{"vocab_size": 4740, "positions": "rope", "rope_theta": 10000.0, "parallel_block": true, "batch_tokens": 32768}
Each number is 128 + 24 x the weight over its row's rms, rounded and kept within 0 to 255. Layers, rows and columns count from 0. Numbers have three digits each. The size before them is the row's rms in percent of the matrix's.

# v: layer 5 attention value, 96x96, rms 0.0731, rows 37-95, columns 0-47
# o: layer 5 attention output (transposed), 96x96, rms 0.0785, rows 37-95, columns 0-47
# q: layer 5 attention query, 96x96, rms 0.0851, rows 64-95, columns 0-47
# k: layer 5 attention key, 96x96, rms 0.0853, rows 64-95, columns 0-47
# up: layer 5 MLP up, 384x96, rms 0.116, rows 0-37, columns 0-47
# down: layer 5 MLP down (transposed), 384x96, rms 0.0997, rows 0-36, columns 0-47
v37 091:136129176151129117136119105131123117117107129119125168148127081163088145119144123185154142147128109140122121116121115118137144114138052126130162
o37 089:137093095154133144117148128112087132136129129100099123162137176134119140118143111112159135124075087112108120109127135142122113159155133163112114
v38 086:129106120099156127123101112094153123148131148165159157142116134128189134146094148124142134124114124113108149064135125150168123141125166123092130
o38 088:071152116141146110119137144161129102123094113101124157098160140110096123111115123136106130104169121119137130152141166126103172106099090119155129
v39 108:144120107100100171131156114138101108106099130174126161180156123112143112127150124140129181134102124103158144188126156107110138159176100131106117
o39 113:218147127158123132110163085117103118144125140115110148157141127126115159135118118146134137119130138181111114115156116099184113128166145116097121
v40 098:128140104101155125121140139146107106120140153132114077107148144110127110093156093131179074160116108167113123190096120102119121121152089143108172
o40 096:197105151160076138120147141137096132126150128118118135106130109142139161126153132137155155148115115139132124135180110156143136154110161122117124
v41 097:143150159118138133076160135094126156143129116126140164145126123121085166099122150119177104124121120122132136114174169139143108093152095139054096
o41 086:144147108174125131132106113111141099104119117132099121167185148124123124111169151146131111106104128165131147129120126120151117169132134098107136
v42 090:119184095147155121127154140123141096144109100120127130115130120089180183133129149118098104158153121162151109124132106125066138069118089126151121
o42 088:121081128086094145091149110113116154114104147143123154178128131133113108123112119181139137129109115113090152106161146111128142171111129180098112
v43 091:135155127126122162105165164113123107128061116170164119142140111130158158119149118117144206148124130119128107127121156117122106123136126149137118
o43 091:188105098163112131112146123122090144138117149128106124151142118143124120170167152157125113127127135159145122187142123104146111159146134122133121
v44 099:128127171193156109155096111125154127145185176112128098115129109124132098106124155154150115108117133123159119129143118145105123105120129104152111
o44 099:070100071112156149120103127129171116090078124123135143130105159136118130104106155092087096140148119121088130116123100120100121120148099166148128
v45 097:124148124104105127166145109110135191141127135167128103114135125109127121129114177063127090110167176100121125098103113134115143125124126126120108
o45 095:145125150086090161146143115128141151135131112116122119106107097118156103125130128162133168151093129161197156105138135117179101108114142114108146
v46 101:115141141139117112084149112110130114127135074141144161130130104115134180133134140122200118149147115123131130086175139125168125081127120138103079
o46 097:147110091121103188123139136141121146146084132112117093162163138153097113097125126187105121102080146149127159132133134142121137173123144112125126
v47 105:169081115142184139099147089142114101142130204108119113109116110154140170119160096141121130163148131151120120151109130105175140106132126142163147
o47 106:139110107123067143132153145111093136133097121128119125106131136161097122136143180145169122141102113108126082146166115162110118141127122130108127
v48 091:138081103135096133159127086129143169128136154132150093133106176140195110132116135168114085128133105111111116116112087155149132115129156124129127
o48 097:045136093141140119139113161136154128152133135141140071086118125106104121142105126129131111129143166077143123118129165154128137117085130134168121
v49 101:139108105159109168147155120125123101119132155185154074151125146128160101169117164144082151131142114098125129126147146140063148137156080144189134
o49 097:143125123109128120143166106116107168140126148097138078104136120114123118139088128159105121131158173125133084131100088079145095156105160180137127
v50 100:112147125152166149115101115077160132138134132119123096114137154113144122099112149113117144091152128127124137123078124157076102126129153146143120
o50 101:098121138095151107128107148132133115117119121168171145097129110135158108142127107085115112131163137116138109134129119114070158124096112101179149
v51 087:097141177165140084123125140113141124167155148130105150097130134160074169116093108129137131150093135117098117160147117135143126124119164124142110
o51 087:139098119096154146125090101139146114112094116138117125106123136085156091107119166108120123067141150115139202107134125133108125142141094106133135
v52 084:162102107138107123105138125143158096124112087124124149168127098161138130129131105131025164133069127161143120116157140121134112169095132151144147
o52 084:110145091161150105118101150127097140134134184160121149126115125111119138164134146146111117129147128132110127144111145112122184119218120144105104
v53 092:151136135134130112087121133128155131135110121111131135148126094126121105109146124146113196125135121120135112116125141149042083094108101109093096
o53 086:082141123147143127108096137098129127116149140152154161153135157117151145134136102112101110128137148149105119132124095102114161113118119167150152
v54 107:104132157156144138107119171078137101148055079122134100102136139121117139079122170120149176118120130138141144089120133104090094061098122118103132
o54 101:110123111116144137152124145154126170120128097140128153099134127143152105112164079113116109140108107131125127177142122116113128163084108136158158
v55 103:136126097102135170142123143128112097101117113124107146108140149117146170112135115121198092113102132148178141146086104109139140159098145133139136
o55 103:166144149139074102105140167145137134158149137177118145184138120135104145130148130099159126156098101166125132138159152119106146078145114112066125
v56 097:139119110119139141139139136150142165118102093094084150122167147086094141137136118141184180131095101126114147135096131127157143140107083150121104
o56 090:185145134150081168143132127101080101127184125137114137177102108140146133106150120141165087146087158150117130146151125115117104113147134116118119
v57 096:146149108164134126123122115156167127112077126128074135110129139131107184105137107101115142155179148119130102140121110151118152142119083153090152
o57 090:115142162052088170108152115120139099151136162170131130176154128130137145133146087146125152160127096145152108114112109132101121097098121112133145
v58 085:112125133169127143075141130095108094137108171111165109156111155147153118110129143126154097144185153117153118095158151144101124093191135155132149
o58 080:079099129069118138181165129161140148115085124099119105113154144163124159121121141117151142122116094095139084135133128116124112118084107121126136
v59 102:106127146128120117149111119143114132156180159139137128123111151086148155173102140083143137131097126149144125112125142169161172157158137130117127
o59 102:158144158102122116106148125127174105093090113125085131144139110103133127106097120173134139113160144077171113145163123092163096122104134097141137
v60 100:133104127139111132091129145140132158121129104113086154134140162097131157106153153140159131130130107119113132192176141131125127097159130124083077
o60 101:148159113140136158164108116144127100147120132147160130137152121144113116100127123130133110079114166109157128103156098108153110153124096070141156
v61 080:140152135177143142111136102100122146105151141101142072114143088154158178145158145135110175122101103136132129073112087098106112127134095112155103
o61 073:105122130090135118110075153154131145161130078131166123103100146129135109094112116131111113108118158135109108157159132145132134118105152170157149
v62 088:150134110064159079118167105110105174134120111146116134134139136145135100138104171154128144157179141195106132120163099135102115113124123123151098
o62 085:107159159164108149115115128123129147124152144114185144099097125128126154126134126138126084135132108109118093125125163160141156107089131147116147
v63 108:143095129166154126181127128100076106123120123127133113150117101135112111108138114118120086138147082184137134096151090136185111112125122123164125
o63 096:112133091089091125097123115147132156134118139094105109099083132157130137147083154149131126138083148103110126138107169142123138159127142161097109
q64 075:124079123154167161163128148114126104124135156145141128131097121100104141108116103121134101164112119126157138109146132105110103112147098145173184
k64 076:135081087109130121108181128126152177141152124132104097072116146175122117125098135139118125162121105127132120130137144155081144108111117096100131
q65 087:144128143101082120118088108157109180097088120118143142139169125150133119162129142164111138093130124131118141153163112142160116157111112130121099
k65 075:119124113147144126127173093112101110126153143149115122099100101128110160120131115120151144127128098103121116102071132142139108054143164124145133
q66 095:133120143098097089093090107145135170090109088121122143131149116115140119174124150169100158093146138106106151174163122154108152167126132108103118
k66 081:119142154119121109139119134099093115120129160133118124102154124128101156142156114125099128103106125115156139123102100124149116127128147147122137
q67 084:104172100156101137082101112103113151150114123085094113120120175117112130084094142150103108127133133120070134144106099129144124154099162130097085
k67 074:129126152163107095155115084122110123079138123140178188179153114120121173133142140091127156114150100137155151135150110118162153125131149156123152
q68 090:129116156120078128109103130151138137130120087110106190122158136131133103157115139170123155105107166118123149143141129135092145141130130107134140
k68 105:093133114163148144117120093097089153105108168099110166169133154118131144070157099136139133145135105116114147123081120112167117134141125156105147
q69 098:119125148108106096102111116118128156082103096134123104094144108138164128145152152176138170102133117122135123171128117098141165137125130124129094
k69 073:078111138129166108167106126127112106082124121101103141127180103107122159089134128119121136123128124100145140147111075105168120164112122140179125
q70 116:119124141073084107105106119141136169132118107125148164179165118118115117157122122150110156111121160125132141155138162146107141139124173104120131
k70 092:124113107124131090107132133113124129118118085136136187140150133123144171099140134131113180133114075153140088128089098114094134149119140164103123
q71 092:122158111137160114134119134090131164136117137116132129153081153137098134144119120113105145165118100075113101110108148168158105141119168123128141
k71 104:151126133108134129091164129155147141178143112156121148123125104116125106116119088137105097155151099157152138161129137139115116101114101132128105
q72 109:137156093137169142126150108103120100138152139120159135137108155123120153134128093110116118182101089119136113098090141151167096130142123127126125
k72 096:131149112108131148097139146150151126159118124145125133131099140110105102126121119126115068150129120121129091129118157161109129087111130095120117
q73 081:134138157127100090144122143135104173130172110184162147130151105148072085106143146154130146114146095106122115150170089110085120147096128120145149
k73 096:117111139117138096103102105100124094137112161111097152122142140127089101122156114160128106120121112161171170124097139114145110132108112160109168
q74 110:140140128117126154101131108144171120141116123157095096150139141144122089089124134149130094094172165156119175099098178148127134079125148165105089
k74 132:119097125162113102149103112112114150087110141097128111134135134129108148096155162135126140123097153136139118093143124138123137171123155131124149
q75 139:131111144105085131142128158126097101116105107168128149100161099123136121098142118123130159108132172146119131179151101104084158142109116110161141
k75 094:094137142120154091133134120112135121086172115127089135164137123126116132137183102133121123114141099134145154124091155113136142114104126156119132
q76 110:114182137152179159164160150128144165165104091142122121123118130154125131090098132088105142145132149101133125117150169142155129141110140115146094
k76 104:123138153118107106114099128152136089101140096116098149178192097141129126106154139144103144102103123184163140144134079115141142139111143154150150
q77 120:119094158123103119142108114136119148121118095125116133136153153110131123149144131130112119083116164114138136116128137132087168143082138134151149
k77 110:114115125137117142157108115114111133091111161133109098127158125099127117135173131123124145125116169132127170118130122104147138167128133158113159
q78 117:154147107129126160139144133133120106136157134105121127109131091120155101119106094090125141131130149153095120096104079120140134100138122124152140
k78 083:166175163078119174101147142143144109124176104117104166159146095134135127131115117128145145114123123156127151128123127095120163089092117179128107
q79 097:189098117131124095112138131112129114114132112085151151091112090093123107187133118134115125134145094175104139096134129137140107088114094173096096
k79 132:133109151134157076137113104096122117045136110061137127111143114142112123129135114154120160104124115143156143128102139106135162139101128164120131
q80 116:121158123128149140151147148174136073128142102149105140111146160122151137085150144111142084117098145104139156125100142130155107112150085119170132
k80 113:141168115080152115125156095189103081157112089146094152152153129117133097103158107115127141127137088126141158131126128113142098123128141137105136
q81 102:136115108109078145079152120103152131115156118125155178120126095109084147153116119153121137133139118165117105149098136129133157104143135164125089
k81 113:106093122160109053098152112134165102125113102116125144132147096155089137142129108126119188126106101146173128134123163110114159126112117122110149
q82 109:126124083114178161140130130153143150139112128173125109120127149128144112130151140124139106120108148173162145178125107094112120150153132167137146
k82 104:191136094034121133084168141158140121167136096122110113121121125168130085094145112150130117128137132162144160114085105124139128115114136084118136
q83 097:143110150135104120092143131151136112170113146121110110144146167113133068119143140174179085117161097131135160120109155132091099092109100112115115
k83 097:145137117068142120157110116127141186139135125127109153136119165123114145113117140129154141125157129121132136083104112129111103152107134166107130
q84 114:170119158179135118122119119154084101078164117122160124147118149157146131143128089111118138098109118190089121165131118143102130129135118118162137
k84 108:124127150096071113122109104127122115113157109106164125130124100152141125159113133114109142135131132141123135144127150202100139104074151109159092
q85 100:136147112114125153129112113142137119129128122146136113153133090154157106178107126146134110107144157123103150120095122136058120100083136146138111
k85 103:147119146159110123173095104123131142096122141140146152140103111144142127166127113134054118127141096099109166132123071137159159094130107120162102
q86 114:136119099149131111136098140135119151139158208150135086133134126168135094136139139158110117088114137109111124127127117129156134159135144141162108
k86 105:133118127136137140117089099143160120155136151111104090104119112162107097115088189180087109120113150132104167061159130147134129121128139118120145
q87 104:135142148121088109153111113156111180126059099140161102112111132115171140167156149128173133125098160114113112149109100142111132153093087111128146
k87 103:155124151119117129162132104119112123146116094162137112100150141133158084152122109109115128096142120118140136156168108144085088162128099105107169
q88 104:106133120140165114132146128101115106144105097123119098114140139108161132141114111140142125120129153105083131169114118084168146177136128156112127
k88 096:136090064139140126153168104158130132128080156114124107121099136092117131144140133085171100146146131131115136144096078119079110117082114097144134
q89 087:124149136127167123139139087096118104118094092111109124124143093124108156121151133131129148094062184146136134125080106124110146126123123144122199
k89 088:171085158121123157105175127117123117098094120146113116120117109140117113143112119146103170163105117129114080142109096125121115154151114138142142
q90 109:125121128098138149122176135142112089145121121162140096110140100076111109106140108097125139143114146106145116189112082114093131150124132099116166
k90 098:142173139114094125128127135137118152118110116143113149108131128121146116127140128177153182111135158156160134115148085090125085093087096122103136
q91 115:151093172156098084124144113118127133160117153126147105134151133095098074215115102159151125134099142148128113132139125110150113180124113144119171
k91 116:141126128147068090149133154113135132144103162107135090109106146131093109144081134116089174105158149101123103110110143160098140159116131114123138
q92 111:160107100111139150147125112151111129123156153130121142167129124167091079168119140151105133101141109132122181129124134120138133160174177116079119
k92 114:138088155162118115109134139164131150128149145123099156159144129168126141128098109168113129145115124092118167089161165169159143083156139112073122
q93 106:114125117197186142104123146125169130117102139125093112130101161158146142125134120156076117127125151113142119134113115090170120160097159123174159
k93 105:081119135147155179117117140159135129091116132140071097103119125156105130124128141093137096116133138086125090150129112163173132137153138105116158
q94 102:143129090145128118101145070151117135132112118128132157128161094132159148148132136170144176161118120141131151156140151139146139138116178155120123
k94 102:130068104130131123091141119168131120159092148116132124135120139112116122159113117158115153160087093159150101147138106126138168100153142139172090
q95 099:153096118126158106092118107081132172202146145135094133135122187104108101131102129117132117135127124132081119112142129141158147145160167154104128
k95 100:121121099178151137132117110075121134101125164181161103133072159160100108105174159118133106145159150117119139113108114159139161127113116141101129
v64 089:121117141151143148114167158135149089110106127125129097091128123175118061077150175176106156140136117157128118133107156135127151112130145144149061
o64 091:097145144116134109115120082167136112096086110102112107106106124118137143176108122135121119134151129139149146151143202169140091148065138089136122
v65 096:126144090141063113114093122082129124111169157111077139152132111165125145131130107135131128128139148149158145122086117117126133155114144134185122
o65 097:159121141131137146127145129115122157142155122093117164139140181107106129120133129130149099167137095125132089145126126090135144110139098143099158
v66 096:116129128156151135144116124145105086142139181138172138150140162109138176110151145118105072133137092146134103133150097125177117125156097141121145
o66 102:137103125152133099130164140136131146106115122145116142129122108140140165171132102100180146118106144104130144133124082138106136168139112139124136
v67 094:154121119113098148109160118168097115151147106112146131118113177162087129148117153078139112124153103156101150152149164090113121148152138124082125
o67 092:111119130080115156130157140127159112114161108139176116106133096119131128153116108117109159128129145135139109146107119090144141150103169117136111
v68 102:122120112150095142069143139127106155103136128113149146159148078124087084100128116136102129127124158161109101106186146109141139106096128133109084
o68 110:112139180120136081164177142170108107104106132126107119106139128102191147146111102110133120161135120126124103127138127137107077124171093129128133
v69 093:151103127088080111129128153145171126152135077102093165146120131159122152112155132126085130157077139128123128127124137124116149125120095140118169
o69 092:146142105130138117165143101160129106151189119127120118092117161158119152141138158108113138135098119127078142148136111076158136118127075163147136
v70 109:122094140153150108135120139124098130119100153094118160133148155146083118079140070120141187157093085132151102096144117091147123171134134124131143
o70 113:151094105119160109168131126134101117113132136124134116134098129127163159167164097098141092160129137103127096116126108125162112109145114181152159
v71 110:130131095115101131136150095125115143122130168129139105139134124107112087097108193138097116116184160100096131095122160119111134106097158114099122
o71 110:099141148111089148114144154161125136137142122132146152131138106097118111132135091137176139113124138175172140117111179169093147128141155088100117
v72 088:135147125113130151102129098113154089164100115145124118157158088167047116117112075142115111108125155114123119110127159111122151157093124122155104
o72 086:140140111074137103131135130127161148098125091154116111088157169145122121153135144085141158135152121118126113111165132102131103103194121110143118
v73 099:082093122114092123117126093123136161149112139148145135130135122184094136175106163114161161137135122127180132163133105123133128160116123128183085
o73 098:140126108112129164085099148136126120161118131120126146107157077077158091104083083115134130132155135129133109091162167130120151094116148109126114
v74 096:122128129161171124120150145151120167134119096067101168154117144097102144104166150087115181121119085134138118126167091110135119159164112134091126
o74 109:114093115140141115134103138137110137111131147132137123136112168123141170110166111138135148171092125117097117131127138113139110138149089134133159
v75 086:162125127123126139142112136104126101117113124141147114115171131082121121108145090096141111112098145174150149152131116114114088114094151107131135
o75 082:161108156130106075150126107121138139121157117119140109132152069136090116140118104141104163130163191121113175116150151143179163095135133140144113
v76 114:113139111104115105183111162127143165104118148090123102129104150142192130097161140117117156143123127148113106074129122093125115130161116123157129
o76 116:085122140157206159125110098127079116119120162102139155109078149123152115163153108152132087096116137098096154125109117151126126145116123119124141
v77 087:117080122128173125130115154127135180137149192096115120163136089125155077156121111099066149127141089109132135142109119164107159103104188107148120
o77 083:076105095088149179143105126114134115144127129116115135121167098126133128140161111163141090149123152118162129131134150149102109121148132124175107
v78 095:105150098142134115162116114161088093139076126151141113148127162126134144111111118111146085084159141143129135137075130136129106132129116123093142
o78 096:154096171131103165094133124116127175106166154087141148126158083130141127107144121140142165136109110129153144117138140148117155157120155074140137
v79 095:129148106142155111147155127133106120124133187111133110154143131146105160154123099146095126114145145084132142126089110176138134107092106138092143
o79 092:159179150084099160113133158155138179144120075163080136112123109155123108143137113145135138116115139155102117142188077130123139137118129146157130
v80 106:126137122110148111130121105135108071115132140115118111150130136115131184130149149113127121125110109118145117143119110086128107189142160136150150
o80 110:134092103150151140144164157126090148115139128125156133115113118126098112147147105120155173132078126152109118119104118091165112145154113158130118
v81 106:136175135077134083159141135139127101148086092150140143130122151105124160139129154133136142143169151153070128108126126158155158129111133138095159
o81 096:077126128150105135143119115144168152112103124136138119122118151131109145116134085109151143124090122107136138125102137148104110110106132135155123
v82 124:147116127087104136161113130115161142149098095135130121123116119120192098157089158146121133119152159135139142123125156155130148119105162130125115
o82 149:106160136083085153119135107117158136170152091111149138142131141117090120109116167123143146130159135143162169109116143138138156092095120086138141
v83 091:143119133123156138099127128152145165115094143081147096134133120130073124100152095136105147107148139102107143121162147104115102114144113142127101
o83 091:135114147117098104157115155145078109102088116116116138110133142108174123151114161141140120154137121137151148172116103097146104140117098138119120
v84 107:111138145103089123112135111125117170143081163126117099147131128125176097133130173127102130116184173141115111153122128187123144115116139127159108
o84 111:104096089117126153141122143113095122139116105133129189109135116128081137112109123125149162139124118131126148118109137155128135103114148094127096
v85 097:138160138147143101134145134116130121117149115160141171113116145122172207131127089107100159155078095125158128133141135128126146130117137134164112
o85 098:110151147128151093143162134102134121133140141165112131135122133150092141115141158146138111112125113089098132123116121142111095157118123175122142
v86 094:156100094101093152126121139099109146154130120112143098128134135129142134106135196131152105144090192127144129113152149112117161086123106130054129
o86 090:189122150115123107123154156131127144145168107153136126120131139134092114100125126114141160100127166136123143082142115164111118152155122099140101
v87 085:128076116133125112098131142110127135115113161125077110139165193135169135118135149136115179133088135138138126175128157131068123161127145140163128
o87 083:144100092114112114127117132081110143124127124177151169122093119161124118167124157143144107176125137141098140109133140133134094149104061130162129
v88 092:123136120130144129155131126141099158142079133113168141137130119104158133123112185064130081135163130159108135122146096117148136141152154151102110
o88 091:106100155139116144135142127140111111101120149107132123154104128114142140081085079117181165141085143099130127114146137133148142159134138065134149
v89 110:123111142139188115173105121165065116121149127140156115137117098129144142157126127133127114156111102121147126177127116093104136201175170125132153
o89 114:134103114172142135125155101124133119114119132125116119132113103117133142124124120122131133123123125113129131112132094119153154136113126118153118
v90 089:109153157175143129126123120061124134132115116142120158130129129165087128086088123097166153115129140116149131151131126143192113119129109131104127
o90 085:110110157100089097105098123147131120126124143165126122108120159097164152098093124100133089131154114140143131092127120121113134107140142169133134
v91 092:118112106171095161104104165101184106138096136113136107145146116151089134108148142120102136137120128102140109154171164116120140107132114143152150
o91 097:145110101126113104109152132110108093133111137155103128113157165133147074169113137097150085162130150127112120110147149107113095128144110156108153
v92 097:111138108146136117102112078060089125180108112153139130142143086122074111106098072124132139182123113131142144115066129158137142102131129133133158
o92 092:154160120083112119131122161162180113159152136138098133160098147158109134135139123105108104159138120137134111098122129130121104074125154157111121
v93 105:155134126128103170107136141097175160134113111153133112100137111144143081137119154130140120128147166132150142101141138121097110093113117150143079
o93 114:146144151097109135123103104135108117157106100117142133105141133104128106129100117159112127086176167158143144144144143138162129122136153149113132
v94 108:110150124141119150148132135154154169131154139101150113119112120104119128126120133125154111106201135086090137165178152127079123101117144142128128
o94 106:092155165126098144125138109114142102146125168107129120131117115122151091101123137127119134097085152146144135117121128114114152135132134139116102
v95 125:120143134101075126090136171129171081142127096144146139104140112112094083155114133143106123139137152151138116118157169143090132092107109132135086
o95 117:131156152115124086115160112139158112134126123167141130147144125117118117139132137112124114135155122117115138146124154127134102105097123118105110
up0 078:145104127113092101127133123133110069140144127163115115104129152138133124101153148136137145106120159124148119135067138135102100131120143149167154
down0 080:147116088117135179150131114149111146104100143165172134100094115131086121112083121122105093168108120098148135126168106133146137179119151101106123
up1 104:142135150142141146117136127114113171135109117114107140137123154126133085114144090101189118092108114123125139134144088118141136127093064140144126
down1 105:137152116127161111148104146122078109094128138134159115113121124150109098112143086156098151167167139147151144158072142118139121120116151119093136
up2 112:148114144162100085132137122156147138079151142128138128111147147110092116111144112176107154117096110158119125117133147115121119098079096124105160
down2 114:149156128138145125137132140125103130114158109100139137134120093143143136120127090171145154115117119133110117130129094138156100196113121098132114
up3 122:122168132097125127117089123104084108123120146173127135107159119107136157106130098127100139099137148133130141128175155117155135127116170158155089
down3 110:147171131111135129127109158103140120136127121138098126113133142140128179109112119157130141136126162145123125123158146114138135146152130125119149
up4 091:058136147104100136135079090123169093112151148147115110090129078117126118152134114133170151145125166167119165119110173097090140096147140148122100
down4 093:134062131116128165125153113095103142119142155125170102185127140090139169138153118123113126120120128136125090137174141121124154185138098107141082
up5 091:049088092138117117145113097114157098127116127098101136141153131122145114098198124143152110124148139144121156144120137140124150135101139106129174
down5 097:130115135137084139086109146132094122109136102116136106122154144125163105153121133153109140101135139120129149110108151111129133136152135140111125
up6 093:121125142120105121125122092136108093110168158117120126126146125131143143141131178153078124136097100130135095128095130091108149146142138186155108
down6 095:124145128113100116135082112159168116126125166106109145123122150108147145097101113155128120113172115117088123099109143160137103143130136142120109
up7 087:092114176138163125150107147122103142114143049116136144109125148136109110192171106089134151132102129121121142155150098152152127121141124106132101
down7 090:136158116125081143137099148170165144150116159165132144165113141137120099120095139135130107107155101142155079123137148105138134153113128140104083
up8 093:132076095151113124112125133166148130139142099132112174116139151118112122110118137137131098122165122131111162091120126138158164131143131179100109
down8 094:164135113141182149153090143144119123143160129121081130174118164143125153111148155146122103139116107090131156105144142121169101133159153147125117
up9 099:101132135146130084116127103070095157149094113146133134115137121152082171138127157139124087100123164114151144163106117105156124174144116157119163
down9 098:143171180111135122131153118107145136130145132120139139129141173124147163085127109119139132165148131128115109095120107145103129099122139161117121
up10 081:125126176135109133164102120154194121125142125175092128157110144126147140142121100136103115106126145100118123154177138108144162104126128138153148
down10 087:091080107110151108127124106130119091136094124086139149091153114127097114104110145130161184145134116156128125135093158127138106138114156189136114
up11 098:129146139126134121131110148121086163135085094113120139195167091140098142144154171141149120132111146122134115083111117118105135159123106163108130
down11 106:094146106122095138095074082122131072139144156131138172140120166122138139125145114119121132096161142135111162135120133163135129111130155117125107
up12 104:102134155096117129122125153110162155110178120101113106170120100137128143083110086119117148133154115147151161122158126152120134146127158145100118
down12 102:134116154084168086129135142127123114104108131155144146120101164139142066150126085125108085137150112174130121197115148137133140164129133151145118
up13 080:122115130103144121158102094123145088088131117129110164159104125113144117111119155180115116127150160160155115130098091109133160120106122111113061
down13 104:131050112118143127170147169137081153135119134121176102117106104119094134162126140108133126144134128101140117139119122118109094138137160141132161
up14 088:136109147135123088117134124098121074085144133162135126098154139087042135150149138114107136134128138108124127173133143132092114134131158123131176
down14 085:105120107111110166111125104141138147184128118111160140158144104136092115131174133107156130089096128147091125093114133116168172135121129069126080
up15 112:099143132134149157137113087113096126117105066162118106113172143141111146123161101191110126095126121098138123133135113106124169114107154131153097
down15 111:161130128120118141110129116118156112119161149127123159121172084126145149152102131136132094132105095116180119140095150167087124117136166146129163
up16 105:111131094089150126102129144133116132083145128151105110137173133116168134127121123109059125110141172105120151145129167109123186140110132113125124
down16 107:147158125104083116147151126119100102108171131127147143143110101172155100103128153159144139168112127115141117129143138105105163117115106101106106
up17 099:086133126148142132076115149106105152101130122157178143141147107137125112089121139153122097086105193143129111127156144137150141129107107150131088
down17 107:095129129142148128084085091165111091158148121171117093111142093114131079140104121167120122142134135142139103104155139144143127156148140152102160
up18 098:113137116082116118129118132139113136134144099086141170178150157126132157097134117179149165105121097107128119094125140149108151155062140129131121
down18 100:106109141166100116134160165119134159138185116138116144131131101158158106169144135107117163117093097093117106159126158115115117113139112182156127
up19 079:124107152124139106092092105121154139111158130129127114151158135100134121150120123166117103121109125143106092097065091119142139075153136160076137
down19 093:136071133120116141134163116121085110122111132140151099100103115144059141134119129116125111187113167102169187135117083115098121162119174102106140
up20 100:161119132092104116129137107140140125074102101091143111115148112109142113116159153193118131115158128173150131158111153106138122111083087184103184
down20 093:178097115123143134128142127128168173136156126147096141135113122108130155128141156110133138170145097144141087104129095128158097124189102125114098
up21 111:073148147134139118110107116158158107102172167118090123155152124116117111060098168121164120126097129162163146139116148112157111170109146167140119
down21 109:099108137129138141129137117148150089157174122104163141142138144132119139116132139166109127162139153117131122126106174139123104145150102117180149
up22 079:100126182135118112093131149147117145114136132149103095146098153139139186121127146164111118127083130123113162144181153112129180120165111119088134
down22 087:131057076154117171120128161121125105139107131122145100131146129122086090135133106125127120142134171107130136117115121120109108154118133186150137
up23 098:151131088093141121158140116108132114112148131130115146107155131105145078158137133157165120116116127066135167131132149099127196158142101154165167
down23 102:179161146118115101145128158131112107133145094126138160085114123165136111140143105133151122151116139166101124123115134167146088108158139081099139
up24 079:098145118162156109141121129147117172139129119110108128140148129114169135145142127110134156145129147161103211144196113115099167139121087129116101
down24 083:144118105094062149116161138150160108138118096143170101099098115137100127129072106127126141121171149083153122122105135149135120091094129119168088
up25 104:130135136078145114105116114142112153109142114149140166148141143101117110147144136151116118111101145158138130126133152094134143154100141139136146
down25 101:137111104208152130149122091144175158158135130101058131155104160136109158093148131119133148091156106133158140130146119094107149112108143124129136
up26 094:116151128118151113115105147132157109079100127101120153105118174142082153132119115188142098103149125166138163149103155111132171108091165122130097
down26 091:107143132106125118134161119160105142103114117107135137126075072171148157133101132143098141139155138104115148133144083167116123119147149073105131
up27 094:107133117123151163124112142176104128114127126157138159161162130093097125087151187111138141115103109125146133120135132078128119137099157165112119
down27 097:096143158141141108087123111160132123128120140100103091125135104092136123158156098160130104084144143110137144106162141132091135142115130121163141
up28 113:116126126187120162122085143119168112123096106140131150127158139094140162110124123119137103116169098164171139107115132104156131114112155148112132
down28 114:132174071142157129170106098176117129155125127137122141096136143179107133162120122128088131113140138111184089116144148122122152084139133122165171
up29 111:154085125120121132146141113084120097112127164142121138150143104122137101111114083122134139106122113147160132110161137092164158130143097160142112
down29 094:153120156095112134115093107141108117065147134125110076133117152140093111121124114123140113182162162156154153130131128130123117129103171136090105
up30 085:121142131092112095151105135142148156149107112156127100107169090112129114151147112113122188146163165149098152109111122097166123116173137167129129
down30 086:112097136158102136111127156149129110111138121116150121147115087133092124146137163162182119120091119099126108132141146136128166173050102126130119
up31 106:077140083115175119103112098133185118108135118110130145135130101118131151159136141136136105087137146135142151125158144123098146156078096125106126
down31 095:114117167158088123170101154143119134123115130150116129097125151131077152140092127172116109155151143161165091145118157086159130086122155148123146
up32 101:117115146109078117122077131123138152106138138107079109154177149127153116146148103137132111125109148125128181177103187144119134134113118091158122
down32 101:132158166172159088139113165111091116080141158121123140099105133102168127156110179119155100129079112110172112116136129173145088098134111108119132
up33 116:077157151105164108129092119124116126106185161148108131176140135066130117162141132111136131138133132108137138113149107141163165149067157176097128
down33 116:167095167096112124134122119097084087110091191134099109089144161141149197140094131156118132110083151142096114185147121132128128130099147127160127
up34 082:110140142085116119112084086156131154116101139118121145135131158104125096086129130153093138119081151157132149138135122072141096162116150127107181
down34 083:148057098169116154171166127117099126158135105109147094130108093137083152192095109099138125125122128113136154155146089139122129137130119165106129
up35 097:083123124112159090132108122120113080146173108112139164140126164049169138126139120121103181117104103157172125102132161128143124120109151120142126
down35 100:118091143121122156128139099092170161134071123108116134089142120191088098133171114115158114128172141103101117147156117157157158098139122086114140
up36 100:137115164133165145162134124127133107128129104121117105167127112116109105117135109136140130115119134111150126087127101094126165095145157169163116
down36 101:103134112166142143116093138148099120162158116082116136113120115150137149136118106159106100160118141143150122156134130125138098157166104115153116
up37 103:115159143133139088126107122097090110133126153176155131120149137130131078120174109180143157076163134114140130152098150135141143126127087122122130